Weights of a small GPT-style language model, trained from scratch on English Wikipedia.
Size: 14 layers, width 64, 2 heads of 32, MLP 256 tanh GELU.
Each number is 500 + 25 x the weight over its row's rms, rounded and kept within 0 to 999. Layers, rows and columns count from 0. Numbers have three digits each. The size before them is the row's rms in percent of the matrix's.

# layer 9 attention key, 64x64, rms 0.181, rows 0-63, columns 0-63
093:509519540519478485497511479514520495518538541533519514522500477476568481505512514468451502504494503458509514498534500473509530512481492515529460520479516549487492517463488497502517514448447520
097:502490506508485528489487516495512476507511488506492503437505483517526432497528525492488520488467439506473493504487531464499493507513481508491562534426505504511499521485524521497477497541536518
103:494544482480500577489540465456499498510491507480507521483482470536522473508512485510489514499461464522450499493526503504506479510515475536490505501485507457441476496512546512465498488486471482
092:527522514504462492522497460519483486549509500479450478519508561498471510490515488528505503497522481494486493534509489560517541456507523523507459522493546511472513479486475532522518473485535512
101:514487505502507474496498535491481563499495505490496474490481467511487493490506499493471509483494541526533543481559491494502454487463499483526476505520503545485490484537477483527580497477504541
093:496478484504483510482529514481515520503500451477492464488509449477579485508492442493487482485483467546536497458487499484520506493491559509510485481519488453523505522484504479514493519468498516
094:498526535485550483482508511459502535493515568515554518514481467518478473480480524481514512542547509492485522470520496538502510520484500521509470485533501501484523493509530522440479513515502514
105:462489494495490522464485458487522489549489547486533494481499500514521467510554476470511459500520492519534523493506485520442512474511483460506445492494505478469500502500506482520489546461485525
103:485488524515539521540481482504510467454537468485536557490502494474504501513503524501522500507446473463487455509460491482502515558496484490478519490543514485510500511505548489463483515524511482
087:507514468476552486498543480485492488485519507513466505499521496555490486533484464475448488486499509492468515482503527518523430475476485487482529532481445531515503487483475480496505474531483521
118:456518531499484518491470482493525509482498511518465498458506575514511459507516556488500516489444488505438521479493515484520501513487491466496522496474520548496493477511517489487503471501533535
098:534493516481544502509466508497503472495482479488478511491501485522508544478504502476494494501534506495561452508473490484502536499559486494452470498506457524536488510464464444500526497535504481
070:500500494536528502496530545506483532493492471490486499491499468525476483509491488487476516486516507551517516470501504422515458527505503496512558514490489494530502519549479502532528452549517514
100:438487519525483535502503506536476523494480461471532476527458533473498522464476489517539516461515499490511549496512507511474550522526522489521471480510512481483470488520488483519502509478519450
105:505444502518492508496466544469525470492506515529519516469516529481511535503493527522498527514480495484525511536485529514503479466460550471545520502548509469545495517476489531465521525498492484
094:500515526496490487484533490485515487472545536521484522524515483488522511502484496469501520494494452459492499503496501522538528498460523529471515567480500501523483547417499510504480524529500487
115:571487488457515510441461516508492496496503480506482491489477522498514510461481540510528467536506481496449447513497492504482514496521514519482503521488487549504478458506513510490462475480538481
112:509475487473497480507490497470520493502528476522495506452503530481480496501535430527476509487511492493525489504505474522494510511550476500533476481481477481541520564465535516473480478549477525
092:504492487498496485463524454507489517528536495541485492484497498463483494552542499485491462490461523556520497494519454476501494512455477484495520492466510513507529525491520508537479555514501543
080:501533508501523507506514510523506516465520464513528459498519494491477464474461472544525486529542478507463516544492519486471507499497515527500477502552477524450467468539481483466509532530514507
121:524485477533497467479502514507451516532488490495526484539499453466489478472490511466480503518557500481511502489508473492522543500505507542523500548444507468523519529500458513531460499491490490
094:468511498511507498499502507482516571491471497516473465496539499457453532511469514475533518487514507487456492439514495458533533525492514514506510507470520510494480550488490444508508486505497487
098:510502538471489489501452527477512480488485518496504498473529573534523514466509555507531523545512496489468470535509516522485530497511514488507496483517503509473466441507503518487512444504516501
090:493502463513480491536525484552487496470479491495496474481501491469495499554469466522494462500503496522452486486479520468530483515545520526460497491471488461508560483502509479502440495518489494
096:539524471479499546469519509498526490480524445520451485454509530508500499508484486541508480521504469543473500497488517495520485511534514522495509483503478541538492526472501505462502513558541488
087:452487504500529538497491485506490487497503508501520542500447458528482523509479500520500538450459507488477541486498527463490485559539440481489533509465500485523481501511533499518494488516506492
102:501565486550472545483521489529556479483505481508489530526481539470526528498485488511489494470466515476480460499481495466501524553536479521508526482501517493506500516505511497481475517475482461
088:477483518501540477518488447519501492512496514478465519511473500469452538547471531522488527470501528478474499508516501519507541503506463512477511509455538557510503492478519498537459514500523524
091:459497494541528508552523542473505493505533507487534494458515461499477497512508510501521524514499549456460479514483514497445483508495433509510512467485500545461496520492500501481489524497506489
072:503470488451489494456493501499503548507476525489474506508450495477480524494486520473505502456481499498512522412555471523527494481484505495505492513481528470538483527483518504489481479499494460
101:497470518459538478525467510492508508485505498520521501424510500470490546507494483544487559484493488465453470543527511507464490496531494507512513513482494518475497529488517469485515474492483541
083:503516477521505549475494555459552507495503503502497486424519474535538466496501516465519483527496502509495458498501513438493478524513504486483530480485482512503492515520513479503508543531519497
112:511496481528540463492525539476522517471485481434497478472542481514504487545495511480516483480479453473514473512520471499454465518495439509495525481520505510534513486478511509495491529480506469
106:514503499499519555532496493506502497517473517530505471523488493443499473488491435506471498480506530502496480491527528536516505511534537522519471513505486513495508470474510453519550479428506499
110:519486494453473515559488512491490447508502533502518487503477459491472492480461507488505454523543478518500469515538536436495493520502517503498470508504503472474507488511467528496549468494481506
110:510516427490522505494491518492533510469496479490472511510507505530492529491509513524520510568489447502494494495548508506517486498478477489490501469537491462512473463432523501531521522488532508
103:493525566504503498501546478505475516513516556464518560502511502544491517517476491469492501454503527477514464516503513507541502534478502510497524497511460520515526530497518473480517544510520476
087:478453513513454500499535521530426529510517474536466481527518485466494481525511470483503459498506517516503538510467479551483524495486528510495480517519487508456481521472513494488529478479477504
113:469517494492459501496549499554495496475534506530502479513497505477452478489525479503500508508520521479483487494486527557507477518523514518457506489509528590462487513485494492536472501499523493
106:518501493457502487493514502491497491449490497531497482449542518506488512511538499526504501546490535525480486538497516492503572494472540511515524497542511511509488550537490499484500501491558465
098:526511490514505500473511498503529489486507474483521494449482504555465519474488480517509483498483494497480490526518576506462534460512498487497522486523515532498491484502470446549522516497563493
102:481496523491469509529529508484495510541517492521442478554484526477530446478519498480508522519503526519519496496508473554549568505506494511535491473500494529486485520515477504511495468477477499
102:499521482439552496500433489489524487454506486539532498487524486528486529451521526499493543505504515501510491496504472524558499502479497477536515491496482489547540502496518504500494499493502458
133:503510556491486491513542480475499541559500522507502495517507506496537460510520503449462431487480503515521498506498526567451519487508515518505496503498481486528511521510485515500503508515479543
082:501545534533474495496520498504501522495474485530503461522496547525497501474505515503517523504496493510459489527499479494526548451443494496541477503506478482435487483465449481504485523481518479
112:520496475472517502487490478491478520514505506496526472513462532516524510507486510512538521490530523465444478519506466488507494522524459507507495573456510502499517509514544547520500462478444499
092:487506507529490490502510454522478498557520515487500498492471527485522498532471472536491490489539521471512475494482484545497533443451520489507523487530463502471487460469498479485474537538474497
111:507473490505499502486507570526507504527506481523488498495548429499512536442517511532513504509523501533550529510496447531528520477509498491507501484503509524475526501512516512523523472508484458
096:497475539492506478514478519462457499512505498495539495491475505503517516517476519502558537524486495482504473555520507495542492514464463498513508463523491468512503493568496506521499548457513467
090:513449480509472528505501562487499503506484554453511538506539447502495492515520563486497541474480489499496517491476506481491508507485475497481541520494525558533481499511502508504512496512531482
098:516454517444460507511478480515451500534527509500486491527483533491482525457516525470494508472480512503533481532507467503541459507456546492478469514527506473488479529508499518468520488475490514
090:502475507483478471493520488520439465509568500506501447530499505492487499460514518496538496490519515453538494555509461516507489510517511501503468506517516552479504491514498555502498518482483522
101:529483464454529514541471484447510475485479494505553481488498524511513483529509523493505545509478479471487439500521484481522516545517461490531506497505485477548476496471531482494496515484512478
119:475510505541457467508530558513484528492474519548514498523524527502511493482506519497499485502497509482512421495510449521515524506479505514521507499482484473530548528465472497530521499471531515
108:495472497470495504503479491508481521481495587495471507481493433462480517463509476504501526487516518478538509535490514494509484484471516523452503475487518486495514477541474532527452476500521512
110:528556500483506497503511495497535491521519528478461490481499500495532512513480489530479495475510506539471453503477499491498520502486467586486558551496506510484491442528488496507481516514509501
079:480499510524486503460502506546494539486525509510498429512520529478504525464552491512515480518518537490515520537492495528501532473480538524510493511522493522431491500464477474509519513483523526
109:507491447450509503483492514448501490473495530439478488512532488532506478482511541458491464525543496510464461483505502481498535511533491503495470506533512547477494509494496522494533485493487464
096:490515471522509458531535503488469493482462493489495508469479499488453501545510532494468470473462477516499533498461480492478513527444508480518502481484513493507564509487452542507483498497529479
101:511451461528457530485525516536457477530527505515503492488512525454523498476492515518480487523448527475474509493505563490492489503510530495465459500485544510504468493483523505486510479459504506
119:475452454529483506477512451518473484485501523561491515438517490499541478507474464489500516524520508454509471470469512451502507477518503517483499501546529481522519510484504503470495503502512483
095:503460479544520510516489490507534482502475508478487504479513517488508502448448487505539532509520496484526500505501521478472426488505477483481502482495505520504498442468479494516498453510461556
087:518505485469502498515515391485510450513496500474508484464501474502517526475501493483486484484484509472539470510533480504524508557522479479543504485463500502514505493498502494475494532493515462
105:526542491498502486524475475500488456495509486521535494503537525480484468481452528549515521522507509505479509478491508497514439525489503494514461511460504519505511465503496552479459477492445467